From a checkpoint of a small transformer trained on Wikipedia.
Size: 9 layers, width 256, 4 heads of 64, MLP 832 SwiGLU, vocabulary 8192.
Training: a variant of Adam for these matrices, 183M tokens, 5579 steps.
Each number is 200 + 40 x the weight over its row's rms, rounded and kept within 0 to 999. Layers, rows and columns count from 0. The size before them is the row's rms in percent of the matrix's.

# layer 2 attention query, 256x256, rms 0.0935, rows 150-191, columns 0-63
088,292,226,141,152,197,169,201,204,183,184,199,214,286,130,194,209,170,240,198,147,187,204,215,234,218,187,209,219,211,247,224,208,194,212,245,160,158,213,211,216,224,159,256,220,247,249,224,246,235,212,155,216,237,163,202,189,204,238,187,180,162,187,266,220
095,208,164,207,140,200,204,100,229,224,186,194,147,194,285,252,175,158,172,157,228,113,160,187,183,258,189,235,189,243,185,167,169,171,173,181,163,216,198,209,159,188,207,166,238,160,209,228,198,145,238,194,206,183,271,181,170,211,236,230,363,172,226,227,220
092,92,184,259,195,244,161,178,229,145,204,209,233,189,155,200,222,156,196,197,248,274,149,146,185,227,165,200,268,136,217,121,232,189,126,237,188,156,185,175,315,171,192,158,242,134,147,149,177,227,165,268,235,157,258,165,234,153,153,187,175,200,199,201,236
084,250,247,286,278,236,183,227,166,244,256,217,191,285,186,263,151,264,221,179,226,178,170,228,207,166,191,209,161,271,217,227,156,178,261,169,117,226,234,228,151,167,195,254,183,225,181,205,154,222,163,170,191,138,169,185,274,220,182,140,208,148,202,250,195
088,228,256,217,293,230,159,111,162,219,168,274,162,253,158,252,139,212,201,151,163,165,212,189,134,208,195,189,275,298,238,214,193,195,199,217,217,208,165,203,168,197,193,254,261,207,223,258,154,173,190,188,162,189,212,203,219,238,210,260,183,173,222,198,170
084,252,187,173,175,287,208,216,221,229,252,262,223,239,247,167,234,220,208,148,166,135,168,153,222,240,217,229,188,208,175,211,214,188,240,276,241,166,249,218,188,119,158,126,165,259,197,226,178,209,238,195,227,244,214,127,222,227,266,205,144,197,190,175,194
086,229,140,185,154,165,153,125,236,171,129,119,228,241,167,153,232,130,152,153,130,179,197,201,147,243,210,172,239,146,222,176,230,185,106,136,228,123,177,160,287,229,235,240,235,220,120,216,179,189,231,204,150,124,204,217,215,188,192,216,181,108,207,180,217
091,136,218,214,205,280,168,147,273,213,160,215,174,232,157,211,131,232,157,167,148,219,225,203,244,141,257,197,242,259,219,230,160,211,205,186,267,234,220,129,237,272,213,266,257,212,154,137,182,165,215,212,185,179,225,183,227,178,134,197,227,162,244,215,111
095,259,210,165,288,225,228,282,232,252,203,163,268,250,154,172,296,215,166,200,144,215,144,235,235,317,212,161,195,209,227,203,182,243,208,210,154,190,191,191,168,217,221,176,240,206,270,188,222,172,220,171,195,195,182,158,191,186,293,222,179,180,239,178,208
083,202,261,283,193,249,239,231,173,220,252,259,227,212,246,264,232,207,158,234,225,171,188,195,186,242,197,185,168,197,169,284,185,269,140,103,163,215,176,217,198,218,244,156,210,229,283,157,167,237,164,206,129,127,236,255,176,177,254,195,195,179,205,153,132
169,97,229,228,198,219,164,163,170,244,138,223,170,204,220,201,256,223,206,216,195,185,246,261,156,189,239,193,146,222,170,288,140,169,236,206,236,104,169,167,169,222,193,142,153,222,216,228,172,165,226,145,281,198,243,119,301,205,146,241,228,204,228,190,204
141,310,200,171,231,217,221,245,243,171,250,156,235,227,166,197,147,218,194,165,211,252,156,157,232,210,155,218,198,202,239,138,252,242,176,219,163,297,225,201,215,184,210,253,250,184,207,172,244,224,158,235,112,193,151,290,99,208,233,141,143,230,163,163,215
082,110,166,207,170,195,187,189,161,229,162,237,162,179,251,225,236,173,179,241,223,168,234,232,200,206,260,236,212,215,160,248,159,172,202,180,223,105,178,228,238,223,183,177,129,194,207,234,188,200,207,187,254,178,222,143,319,223,140,264,237,153,195,249,167
072,305,171,143,164,158,237,252,243,188,212,207,179,228,245,191,170,190,215,133,268,176,215,185,241,222,221,261,202,247,171,142,229,213,215,199,211,271,224,190,208,219,216,210,190,159,216,167,215,225,167,224,119,187,130,295,213,221,234,133,198,209,166,235,178
085,162,195,215,206,131,186,170,149,251,165,279,124,244,173,180,129,221,208,254,162,179,277,232,189,166,234,176,183,215,176,203,144,157,240,161,262,171,169,192,124,242,160,211,243,250,211,186,206,217,249,174,232,257,215,234,245,241,167,268,194,200,259,247,214
086,203,222,123,201,227,202,165,236,144,193,135,188,236,149,220,219,208,160,181,210,239,135,194,227,213,170,204,205,179,237,113,261,265,177,224,190,226,189,204,264,225,240,188,211,208,163,126,247,219,175,282,208,206,167,252,181,179,161,141,166,215,215,221,191
104,203,228,221,159,210,178,234,174,219,231,232,177,193,230,190,203,224,200,174,168,149,206,220,154,253,232,196,214,236,188,300,192,104,158,188,218,159,232,142,247,206,174,265,168,237,247,214,204,166,238,155,177,223,234,209,253,207,182,234,216,214,234,231,142
088,214,217,149,211,181,240,179,225,137,240,143,176,170,187,221,164,184,189,176,167,264,137,135,266,191,162,222,240,158,233,114,238,273,148,203,230,214,213,203,244,245,234,221,240,187,191,171,246,184,227,249,148,228,242,242,123,175,200,195,132,206,156,227,274
100,281,186,149,172,220,238,204,207,171,232,153,230,243,160,224,200,186,206,157,178,252,150,159,211,243,171,223,212,148,233,97,240,288,219,240,172,280,229,242,204,180,206,218,253,176,211,200,197,237,185,230,142,229,174,249,152,218,205,126,165,226,165,216,250
091,135,200,238,210,228,228,178,150,254,193,200,223,142,236,215,161,211,262,210,210,182,218,202,189,215,223,219,196,225,196,247,197,122,236,211,169,102,191,180,166,185,164,182,225,242,193,247,142,148,244,156,277,222,271,133,256,227,192,238,237,190,256,198,219
091,227,227,177,208,247,187,235,221,175,213,153,228,218,128,184,175,190,218,161,206,313,159,177,229,195,146,170,255,173,220,150,271,274,187,244,184,180,186,174,130,231,239,196,254,211,248,182,224,216,222,235,173,273,208,202,118,175,206,188,172,224,213,189,224
117,108,196,205,195,215,190,120,176,216,122,161,170,160,230,222,210,173,170,258,229,206,187,203,163,209,199,181,230,219,183,218,189,168,169,174,261,72,181,183,265,197,195,154,190,222,171,235,182,162,223,190,280,174,237,127,259,147,193,316,238,191,204,208,206
079,180,227,194,297,207,202,200,165,268,241,227,213,203,171,271,177,233,189,226,177,202,242,207,196,236,221,148,185,228,213,201,186,180,258,185,159,218,148,171,208,238,214,125,231,157,259,238,171,167,181,152,215,217,147,150,205,213,181,150,229,148,220,234,210
093,297,125,184,188,207,203,190,199,193,257,207,228,260,230,218,182,226,238,129,166,163,238,179,200,204,212,228,187,220,201,207,214,164,223,177,196,284,211,180,177,257,164,252,293,160,225,213,201,238,164,165,168,223,173,272,208,231,229,180,229,222,194,164,230
126,258,224,184,165,170,180,201,255,184,281,204,213,219,171,203,195,203,226,138,202,214,181,186,200,218,185,217,184,159,187,131,239,262,193,248,166,295,253,272,179,189,179,209,241,198,190,193,202,250,221,265,131,189,210,257,125,202,235,130,162,190,152,200,206
091,105,230,264,175,227,144,154,187,215,211,201,250,186,172,128,206,226,239,212,217,210,262,200,152,200,289,136,181,167,181,184,219,157,200,265,131,184,172,203,148,212,176,187,208,265,177,185,149,151,242,201,245,195,220,120,208,154,160,216,213,194,240,186,189
095,258,207,214,217,200,201,199,238,234,188,206,240,233,174,189,222,179,188,207,189,216,201,265,211,217,245,198,169,246,203,255,201,175,160,132,132,278,163,161,146,234,264,213,196,194,245,181,269,180,201,152,145,173,141,211,180,183,207,135,241,198,148,217,176
093,115,223,234,197,210,249,163,207,149,169,151,177,171,223,214,261,192,157,208,207,319,207,149,195,219,169,189,237,114,186,135,229,269,198,209,224,181,239,204,251,215,207,117,221,210,210,202,175,158,218,267,239,196,210,162,157,164,148,272,177,250,155,244,244
083,188,202,203,277,198,232,222,274,226,270,210,202,208,85,223,118,182,224,211,189,135,214,230,251,145,268,165,157,254,215,219,184,240,219,170,145,182,110,252,210,309,249,186,248,142,229,160,192,212,188,183,147,209,204,220,211,254,216,136,162,164,221,218,131
093,213,179,147,240,106,231,294,217,221,248,136,203,181,159,196,238,169,184,205,149,220,168,221,230,234,159,179,173,165,174,227,198,205,208,167,307,209,206,233,163,194,168,205,175,201,152,130,168,203,235,189,155,252,230,187,218,167,193,149,200,182,202,214,249
084,174,216,247,205,209,203,122,237,222,197,307,234,242,228,190,190,230,189,242,286,171,168,137,179,173,199,216,196,214,164,244,227,217,201,232,191,224,206,241,218,174,196,248,243,163,211,206,196,230,233,222,171,175,208,238,200,162,254,304,175,242,189,169,162
089,203,199,174,117,216,262,235,257,246,166,141,178,99,200,192,153,109,194,193,183,161,166,166,171,259,184,210,179,198,199,276,170,287,182,151,243,180,181,202,234,200,193,222,206,216,235,295,188,168,184,204,204,251,268,186,167,213,193,257,159,227,223,187,180
088,198,207,176,220,167,174,223,230,167,204,225,99,140,211,238,227,155,135,195,200,224,202,206,208,168,211,272,194,272,195,249,170,260,180,131,232,209,221,131,185,198,199,212,154,175,221,188,198,129,246,192,174,144,314,198,160,147,202,193,176,194,137,180,201
087,188,183,187,252,183,189,215,233,245,148,136,204,300,163,206,201,256,180,223,212,161,119,276,186,204,183,184,212,207,223,214,211,212,209,198,208,182,138,136,141,208,212,203,196,196,113,87,211,159,167,189,134,147,185,220,215,164,196,214,178,172,227,152,225
084,229,224,192,177,221,244,188,198,244,262,211,221,212,242,307,199,259,185,209,184,166,161,248,156,196,246,249,180,194,190,237,230,197,191,182,182,218,254,237,179,175,141,222,212,264,206,307,169,183,199,253,244,194,188,185,238,251,250,208,140,209,212,146,119
090,292,169,171,192,167,155,182,206,153,239,185,220,212,214,139,229,160,192,130,220,208,176,191,230,266,204,232,211,206,199,221,205,159,152,248,237,226,210,196,228,163,185,225,221,235,178,215,205,221,200,200,188,171,208,182,200,220,179,207,130,150,241,190,226
084,178,189,195,243,188,207,210,256,174,185,151,141,159,237,209,216,195,192,192,202,158,253,269,211,226,259,202,170,241,242,185,226,253,198,243,242,215,161,207,170,231,202,201,209,261,207,169,223,135,238,204,90,207,230,219,177,213,164,199,206,147,146,222,268
093,170,136,210,210,225,186,137,210,158,217,193,313,182,223,175,193,219,213,207,245,254,209,158,201,177,203,238,226,222,190,145,201,100,143,236,250,175,154,105,195,151,239,136,251,165,168,81,292,239,197,258,165,203,174,162,173,169,171,195,238,182,200,144,208
078,225,168,254,224,212,190,106,208,275,246,231,226,216,252,230,178,212,143,186,203,140,248,187,147,149,252,248,161,144,204,209,181,238,234,191,187,242,217,184,250,222,177,263,163,212,162,238,206,238,207,207,193,115,254,197,209,208,209,197,255,138,147,147,203
088,213,296,178,213,162,162,126,239,233,247,175,122,247,200,183,166,212,134,173,195,192,195,223,255,195,223,173,179,246,223,214,175,184,240,114,192,221,193,173,196,229,250,180,232,237,221,179,170,125,214,185,190,253,171,225,186,177,135,208,247,221,222,229,181
084,210,252,112,132,157,246,234,238,162,132,168,216,127,191,220,171,195,218,169,247,256,177,188,268,131,280,186,247,166,137,209,157,189,233,232,163,192,263,202,190,240,294,173,238,213,176,214,220,155,168,194,264,253,152,198,141,155,169,267,214,189,182,154,223
084,185,156,227,189,176,205,254,161,212,176,182,184,208,156,205,213,207,197,207,216,221,231,195,185,197,221,186,217,149,221,198,185,235,190,163,157,263,235,217,190,188,170,209,163,200,229,220,198,256,174,157,203,176,178,216,255,155,238,161,151,172,158,216,242
# layer 2 attention key, 256x256, rms 0.0925, rows 150-191, columns 0-63
072,201,158,176,239,191,175,166,191,137,246,226,156,224,237,167,174,257,196,187,189,200,197,231,145,187,182,168,265,163,235,217,235,245,232,201,261,211,145,160,302,78,164,179,231,163,171,173,246,270,222,217,201,208,236,241,209,206,202,227,135,241,210,175,211
077,192,187,164,181,163,216,159,208,222,267,235,174,180,213,156,212,217,140,240,252,198,157,160,165,124,305,250,245,198,223,131,283,210,198,167,273,175,205,164,110,173,260,240,151,216,151,174,201,224,188,235,184,211,200,205,231,107,211,158,188,218,180,213,180
075,189,259,187,225,178,195,237,211,164,192,176,195,241,242,214,163,199,198,168,233,212,211,206,265,215,143,189,188,164,188,207,154,216,291,166,113,231,255,224,116,124,158,189,259,229,160,211,177,185,198,231,226,240,184,159,202,212,163,200,201,263,180,213,174
068,195,213,224,165,231,187,196,198,219,251,213,206,138,265,154,231,172,164,198,179,122,122,210,244,276,187,232,245,212,137,190,196,239,198,217,202,219,186,226,350,204,226,174,201,296,214,248,170,161,219,183,193,214,153,182,183,228,215,216,188,293,187,181,192
072,213,172,149,153,203,217,232,239,235,193,203,188,240,185,175,204,255,232,195,218,217,192,207,183,175,256,197,206,158,220,186,205,233,150,184,257,144,230,228,228,194,222,211,235,257,137,220,212,179,199,151,219,224,143,206,218,197,199,239,151,226,159,261,244
079,213,206,218,194,185,183,132,175,279,217,143,181,199,160,146,79,206,207,200,183,248,191,198,260,241,127,186,207,159,261,207,224,162,163,173,228,132,182,256,226,196,171,217,176,284,150,183,229,202,119,153,221,190,178,211,202,135,186,160,246,248,245,189,229
084,176,269,153,244,230,187,227,181,190,257,304,128,150,241,174,133,266,187,227,228,153,254,200,197,139,182,216,250,210,234,183,226,220,260,162,241,222,211,164,185,97,117,226,232,139,241,240,217,267,124,250,235,226,244,246,184,192,208,230,227,234,226,230,161
079,164,227,254,238,143,212,222,183,225,214,287,163,231,175,208,251,175,199,201,172,181,221,188,130,226,194,158,146,185,160,191,164,241,194,196,132,137,174,230,168,199,221,215,223,196,194,200,237,268,189,198,203,306,221,186,141,222,265,237,193,280,182,308,221
087,197,156,180,191,156,238,97,233,177,187,261,153,288,208,247,176,158,170,243,175,248,253,119,208,233,202,248,212,246,215,219,227,139,213,244,182,210,186,195,179,205,228,252,162,228,192,208,174,155,179,182,201,264,189,243,238,197,114,186,219,162,224,174,171
075,180,159,133,176,158,234,158,175,184,186,229,159,148,204,254,247,212,151,202,158,184,275,245,266,209,204,242,184,304,167,210,157,142,200,298,114,208,198,213,235,246,185,240,221,84,200,309,237,153,171,192,198,250,200,243,238,280,216,222,271,210,248,234,167
073,38,179,239,227,200,253,144,149,150,124,181,203,203,186,211,192,191,222,195,217,213,228,142,180,216,160,199,175,154,200,188,233,212,185,243,231,135,212,192,143,164,213,206,192,226,143,174,213,204,210,242,244,183,275,103,205,190,208,272,202,199,218,221,219
194,353,182,171,185,167,203,271,263,211,282,194,207,231,169,195,163,195,219,151,182,222,183,219,241,214,187,210,208,205,231,174,221,258,225,174,177,319,220,214,201,176,199,225,216,183,223,191,236,229,193,211,93,203,162,312,122,215,228,92,164,216,185,204,186
171,91,204,233,205,225,168,115,132,208,130,225,195,164,243,211,220,205,152,255,207,160,222,212,149,179,198,185,206,206,170,237,164,133,190,214,225,97,166,207,211,228,210,163,193,209,189,220,167,160,203,192,301,197,225,118,279,200,181,286,259,195,245,209,191
073,184,189,182,123,201,194,143,162,243,210,221,162,144,279,207,209,165,155,249,230,118,226,266,181,199,175,238,190,221,162,210,150,111,206,110,207,152,184,267,240,230,220,230,107,214,194,191,232,202,206,159,209,179,196,196,247,224,172,184,267,203,192,233,179
087,98,187,209,179,215,218,147,155,156,176,191,189,172,252,210,195,211,204,178,172,198,200,183,146,171,238,178,227,215,268,219,169,144,158,268,214,157,164,168,225,229,196,175,136,226,235,206,180,199,205,137,236,163,248,156,231,183,185,251,230,194,285,276,166
086,332,185,222,226,206,186,312,254,254,351,181,270,268,195,179,200,211,209,185,163,223,219,215,214,217,192,223,228,277,229,236,209,238,205,212,161,260,185,213,192,205,168,270,188,199,257,231,230,226,190,186,128,273,164,251,171,155,187,154,162,219,215,169,191
088,148,202,226,139,151,187,147,173,216,157,201,112,146,222,214,176,171,212,185,229,153,218,218,230,130,220,177,224,220,219,182,171,161,262,227,296,180,179,218,126,164,248,182,225,158,211,213,206,119,166,177,192,178,212,152,223,248,238,289,256,193,252,188,207
107,293,167,163,192,189,167,281,247,210,239,187,196,193,193,153,192,230,209,164,193,216,202,192,216,182,219,229,210,204,265,196,221,285,251,190,168,302,232,192,168,142,165,206,217,191,247,220,199,220,165,258,133,211,144,270,142,167,189,153,134,196,231,171,200
129,339,167,171,194,162,199,253,296,199,255,173,223,233,161,162,194,213,223,151,190,241,204,218,228,198,168,200,189,210,220,170,227,270,213,173,158,289,231,220,180,175,172,233,220,181,196,185,241,219,196,218,71,190,185,308,129,194,219,119,155,214,153,165,193
084,65,235,236,180,222,174,112,197,171,90,237,182,219,197,212,250,231,169,206,235,197,166,173,198,170,203,189,245,146,153,149,230,169,195,235,187,130,221,215,196,170,184,164,228,259,136,185,165,152,210,180,284,173,205,67,273,189,198,281,265,233,186,248,224
100,324,156,251,224,194,215,262,304,197,240,242,208,230,139,173,182,192,221,175,141,270,167,230,230,229,203,237,175,184,207,154,218,261,211,120,128,279,229,194,169,182,178,243,202,210,195,197,205,235,213,200,187,233,179,278,162,250,189,127,155,221,171,183,192
111,35,239,220,232,244,206,114,163,161,137,243,199,211,201,233,193,186,174,247,233,229,205,188,163,158,210,227,236,164,168,209,223,174,171,235,196,54,158,174,198,219,203,188,221,232,181,187,150,157,199,203,291,220,221,109,251,180,178,298,255,187,212,184,251
079,196,182,256,136,219,224,112,178,154,155,137,170,172,212,199,239,192,252,201,173,223,183,208,246,194,238,191,160,177,159,215,176,180,197,180,198,158,163,178,283,140,204,187,191,239,256,202,136,230,211,144,208,239,213,148,256,132,115,188,199,194,242,200,201
098,308,212,161,193,145,199,280,241,229,228,171,184,178,202,223,195,226,231,156,170,176,185,184,204,254,192,203,227,207,197,154,211,285,203,174,237,325,238,223,149,177,184,198,186,200,244,176,232,221,210,208,99,165,196,298,119,179,210,149,144,189,158,212,209
171,340,177,167,226,159,214,261,273,230,267,183,228,224,175,182,178,212,213,166,202,199,173,174,240,216,197,197,188,209,232,160,228,284,212,204,181,334,235,230,195,151,222,246,213,190,186,179,234,219,182,213,108,200,149,297,138,211,248,135,140,222,165,191,174
102,135,225,287,215,161,192,92,185,216,138,249,116,211,182,266,212,181,272,176,270,203,199,215,208,119,165,196,164,151,183,174,190,191,196,136,224,111,186,214,202,128,180,152,215,190,149,200,167,204,239,177,307,207,225,117,259,202,178,260,244,253,200,248,213
069,251,208,138,210,176,251,273,201,149,276,164,190,223,196,208,155,193,247,229,123,126,140,189,220,256,238,174,202,246,231,155,247,198,242,246,211,249,193,167,241,156,174,232,202,225,232,214,171,233,229,252,189,187,188,311,135,259,205,173,129,150,244,138,222
069,157,143,227,199,155,126,169,254,222,218,195,262,208,167,191,191,205,277,180,200,238,195,182,243,158,244,291,211,229,182,212,206,198,205,168,144,185,224,234,100,206,143,172,186,150,182,190,136,170,160,190,216,269,199,116,265,139,160,262,293,176,160,138,196
069,259,266,193,209,265,241,205,153,201,155,213,228,156,231,166,274,181,214,234,200,204,207,263,222,235,161,222,172,187,194,184,157,167,175,213,153,177,151,139,279,137,203,220,224,199,206,192,194,180,263,236,183,157,210,210,213,226,179,166,242,208,265,197,215
081,184,132,228,182,268,199,150,228,141,177,190,200,140,207,219,232,171,207,212,160,235,221,138,240,261,209,202,183,159,222,222,153,256,207,174,181,213,193,166,222,256,211,143,138,137,213,280,179,266,167,204,262,233,164,218,224,179,195,212,176,128,190,167,146
073,233,207,247,213,280,222,178,153,245,147,203,248,211,165,167,239,157,205,131,196,283,211,281,170,198,170,158,187,217,242,185,185,155,132,201,294,174,162,204,216,235,274,238,188,185,123,188,257,57,265,214,209,165,189,208,220,231,178,188,321,215,189,200,253
085,189,172,131,223,172,175,118,192,222,175,177,197,275,167,181,214,222,152,186,211,234,270,216,188,170,250,170,211,213,173,132,246,188,186,177,113,199,221,134,144,195,183,230,163,152,210,197,210,174,217,271,200,151,220,192,139,152,216,171,244,106,98,96,230
079,181,214,250,196,197,251,239,213,168,178,284,227,188,200,102,154,216,185,253,149,172,159,179,198,184,240,234,132,148,186,199,186,163,153,200,190,178,195,266,211,245,241,209,94,160,191,207,172,224,169,224,226,254,120,225,203,272,147,124,197,116,208,210,195
081,231,254,229,231,277,253,257,227,182,249,236,226,170,177,215,237,148,137,240,157,215,267,166,141,287,237,158,189,214,173,219,178,167,208,220,216,228,234,176,284,236,260,216,180,165,231,334,214,202,222,209,234,278,191,232,262,211,202,186,237,247,260,241,131
075,182,105,197,217,185,187,129,234,269,194,249,202,202,145,210,196,166,166,229,142,176,245,137,225,163,149,242,206,234,238,165,176,208,211,224,195,216,204,263,237,193,227,195,191,190,191,256,209,165,183,180,147,177,212,189,162,203,200,206,244,208,154,239,212
080,197,170,189,187,306,188,173,188,181,213,220,195,298,184,179,128,225,142,196,192,135,221,188,206,144,187,185,225,226,205,213,198,231,217,195,186,157,171,242,251,194,148,212,194,221,230,225,156,222,142,182,238,244,123,217,226,178,217,175,119,209,177,149,186
079,227,176,132,163,237,189,201,188,266,179,217,270,184,121,213,216,219,204,257,199,100,188,152,200,174,252,247,199,159,145,214,238,119,175,260,246,187,228,227,233,216,328,269,182,188,220,195,220,170,149,250,206,200,122,204,204,176,232,225,206,174,260,203,179
081,214,173,225,202,160,199,295,206,182,207,209,196,281,179,220,172,154,171,204,229,240,145,218,262,219,134,182,160,169,169,204,248,272,226,191,115,167,239,281,131,210,244,219,241,231,231,209,131,237,190,226,231,177,193,196,222,237,166,172,116,241,268,218,224
072,208,209,183,196,152,179,250,184,279,111,242,136,181,212,194,230,270,185,136,287,188,218,198,196,135,181,173,230,233,199,206,183,227,191,246,232,181,208,236,195,129,223,144,231,199,201,175,236,207,172,218,189,143,177,210,132,196,292,215,162,227,213,259,182
078,167,173,203,191,275,206,162,157,195,290,182,221,173,223,240,215,212,211,240,117,182,119,246,199,133,257,236,208,160,230,170,188,242,169,206,229,183,145,232,297,203,187,250,156,184,229,214,170,194,199,104,204,225,216,200,256,184,260,149,175,182,257,152,187
080,177,132,289,203,203,168,144,193,247,237,253,250,287,208,160,197,236,180,218,163,177,209,204,148,202,209,182,171,223,192,205,225,237,186,184,137,181,170,130,139,200,77,195,217,165,225,171,223,197,274,245,187,142,241,148,230,112,189,151,215,238,120,177,239
072,219,293,280,182,181,179,146,187,120,191,140,223,233,229,198,168,212,207,150,210,160,200,200,169,200,179,164,171,184,172,205,216,177,228,266,196,208,186,175,216,226,143,202,181,193,233,144,189,184,231,256,191,201,177,236,154,201,176,211,202,259,197,138,172
# layer 2 attention value, 256x256, rms 0.0813, rows 128-140, columns 0-63
124,201,145,165,217,175,249,199,204,175,158,248,198,239,216,206,245,207,202,199,208,218,203,194,211,249,248,57,200,252,145,211,168,153,165,208,113,220,109,239,223,199,196,150,204,192,282,245,219,172,225,204,216,204,206,221,210,226,112,129,230,153,241,232,220
130,207,134,205,153,237,183,204,119,207,151,133,211,215,297,177,226,207,97,174,229,156,209,148,153,267,214,202,148,245,205,190,197,141,190,198,141,218,204,208,217,220,242,201,208,303,135,208,258,123,198,202,175,149,132,189,243,187,124,146,156,292,260,209,180
134,179,167,222,142,211,161,262,202,244,242,235,221,237,125,174,251,270,228,261,138,177,153,205,178,184,180,203,200,174,194,167,206,195,244,220,191,203,242,218,252,155,249,247,267,266,217,177,199,196,215,125,176,194,226,149,236,169,247,201,193,273,150,242,129
128,183,159,238,190,184,190,199,196,220,249,215,203,152,136,110,241,188,180,288,191,206,123,269,155,217,170,134,122,180,209,170,184,138,249,150,176,202,234,273,186,119,214,254,195,171,133,184,180,228,162,187,169,185,155,193,149,217,210,224,174,153,179,186,138
142,215,273,227,248,115,237,247,237,128,184,214,224,180,181,101,215,145,197,240,217,255,172,262,271,257,198,242,188,246,141,225,178,176,170,192,193,180,240,220,166,221,189,167,194,221,235,134,227,227,172,246,178,190,251,214,210,230,203,180,227,168,176,239,145
125,212,248,226,186,269,213,153,250,220,218,172,130,163,209,199,278,162,180,197,214,216,209,199,225,151,152,191,207,149,169,207,193,188,204,187,240,182,244,223,131,199,130,219,238,206,197,227,197,263,86,203,209,264,196,235,194,294,152,177,222,215,210,190,221
123,206,272,161,146,230,168,228,246,223,248,151,191,142,225,183,179,174,105,160,208,228,220,179,255,217,254,151,180,216,167,243,210,144,269,183,156,171,175,196,175,178,133,240,201,271,181,210,193,269,188,284,194,225,185,173,185,142,194,190,118,178,154,215,114
134,194,241,169,245,89,159,258,237,181,158,270,203,294,164,202,105,193,197,220,137,236,187,218,224,183,188,227,207,211,212,195,173,240,225,208,244,217,158,158,189,176,179,196,126,166,204,216,153,258,212,173,219,190,208,224,153,234,195,196,216,121,160,204,172
133,199,194,209,253,176,170,161,156,189,170,288,195,228,218,219,217,290,227,210,274,224,144,172,225,197,224,204,189,239,219,147,185,228,116,189,168,204,257,129,182,211,201,203,244,230,173,198,304,161,185,227,168,96,168,217,199,211,173,196,148,230,225,185,262
132,183,261,169,258,200,213,153,221,241,212,186,188,259,119,194,237,263,175,201,206,154,167,220,199,159,181,184,185,167,263,205,182,219,270,209,273,176,275,212,235,117,158,191,222,212,180,248,216,237,206,227,253,228,232,194,205,144,228,187,162,276,197,157,163
117,205,252,208,226,175,194,241,209,213,189,221,213,219,202,248,196,201,332,199,238,177,189,217,170,233,215,163,209,192,162,235,253,110,202,113,120,203,286,273,153,227,185,237,216,127,169,202,169,147,169,249,209,164,230,193,207,253,212,161,206,231,147,162,185
128,230,187,175,181,259,171,148,156,218,159,237,197,174,211,198,129,201,213,134,217,234,215,235,214,170,106,202,162,214,166,233,251,239,260,128,153,218,205,197,219,212,224,287,189,248,159,227,206,215,167,162,172,206,199,191,129,191,157,219,171,252,255,274,281
138,225,192,219,193,243,283,189,223,247,183,86,215,163,179,226,241,184,247,229,212,164,219,242,167,192,188,159,248,212,202,215,255,220,109,186,255,209,235,220,210,248,244,102,194,206,178,182,228,198,318,244,206,263,187,238,150,204,263,209,212,136,221,96,246
# layer 2 attention output (transposed), 256x256, rms 0.0639, rows 128-139, columns 0-63
121,233,201,260,198,179,165,170,216,221,187,211,229,242,293,238,241,274,149,244,169,144,239,218,171,203,183,143,192,227,241,238,142,168,164,263,190,215,242,232,237,138,189,215,234,209,209,239,180,244,170,183,242,172,252,141,230,177,239,167,218,206,215,159,211
126,224,170,177,173,210,174,206,206,190,151,143,210,162,219,169,291,246,173,157,182,223,216,238,191,215,193,265,259,123,232,272,238,132,125,137,243,200,203,237,178,205,145,228,247,194,176,185,173,215,187,160,239,204,128,265,193,166,235,143,175,195,154,219,228
132,262,241,177,160,217,323,209,225,228,295,217,156,224,147,207,220,269,209,244,193,224,224,216,206,256,135,260,192,154,219,161,228,174,190,222,235,154,216,225,213,264,189,163,149,203,224,162,173,236,257,169,215,195,175,157,222,163,224,174,170,211,224,229,243
123,281,248,217,161,208,199,235,232,139,198,210,179,165,187,266,195,256,222,205,205,189,208,230,201,270,230,173,217,184,218,151,239,188,234,269,208,181,282,203,282,230,217,128,221,195,243,212,163,203,147,211,128,259,155,254,226,208,218,225,190,168,238,292,204
138,164,222,233,196,187,244,164,202,271,236,230,260,191,262,205,142,255,200,167,201,130,241,152,209,176,291,209,288,173,179,167,204,195,188,183,155,164,251,215,194,165,304,208,163,226,115,232,217,262,199,161,212,164,227,178,289,247,160,228,183,161,240,212,193
122,252,209,231,193,219,140,200,237,122,147,219,125,104,178,241,170,155,216,141,240,173,168,178,137,201,224,204,224,134,147,190,127,171,226,277,191,213,212,233,183,184,253,242,203,178,258,197,284,238,118,263,208,221,233,272,186,199,173,232,198,211,184,200,208
121,262,177,186,219,169,202,225,204,218,151,235,194,267,211,177,181,187,184,236,147,155,154,135,245,217,191,203,234,170,183,202,198,229,254,115,152,157,142,239,197,242,301,186,189,216,162,189,151,98,166,145,235,199,242,297,209,204,214,162,176,160,189,219,197
131,194,230,176,253,164,279,266,186,190,218,115,203,157,186,211,118,157,271,281,200,202,250,200,243,171,211,159,194,221,204,146,219,218,283,221,191,250,157,126,160,153,229,121,180,276,172,179,188,223,229,147,187,163,267,227,223,220,172,206,236,180,249,142,206
129,197,224,211,207,267,162,131,240,215,177,234,215,169,237,187,287,226,170,181,180,218,203,244,194,187,218,125,259,230,260,187,219,166,185,178,253,224,179,173,217,234,110,187,186,249,198,190,192,167,258,223,199,205,194,150,182,277,175,209,163,237,148,215,232
128,219,206,135,255,218,225,222,233,220,205,218,215,218,161,230,181,251,174,220,167,243,132,229,214,159,241,175,134,160,216,167,198,179,231,143,238,203,196,159,224,228,221,224,236,294,214,217,187,205,195,231,174,250,179,222,201,144,78,227,159,264,184,287,263
113,178,223,166,262,238,208,171,195,186,209,192,218,210,259,208,213,198,196,162,207,137,123,265,227,214,214,216,162,243,271,230,205,95,177,178,225,207,215,185,193,252,149,265,212,248,177,206,179,162,202,204,156,270,190,160,225,144,149,177,214,195,193,203,213
126,269,225,187,254,205,197,143,187,154,185,185,141,240,245,205,164,167,225,213,190,198,193,229,229,180,197,101,248,233,213,235,243,163,175,160,204,208,190,195,206,174,112,154,173,206,204,244,197,128,194,187,125,216,172,193,191,239,139,144,230,200,256,185,262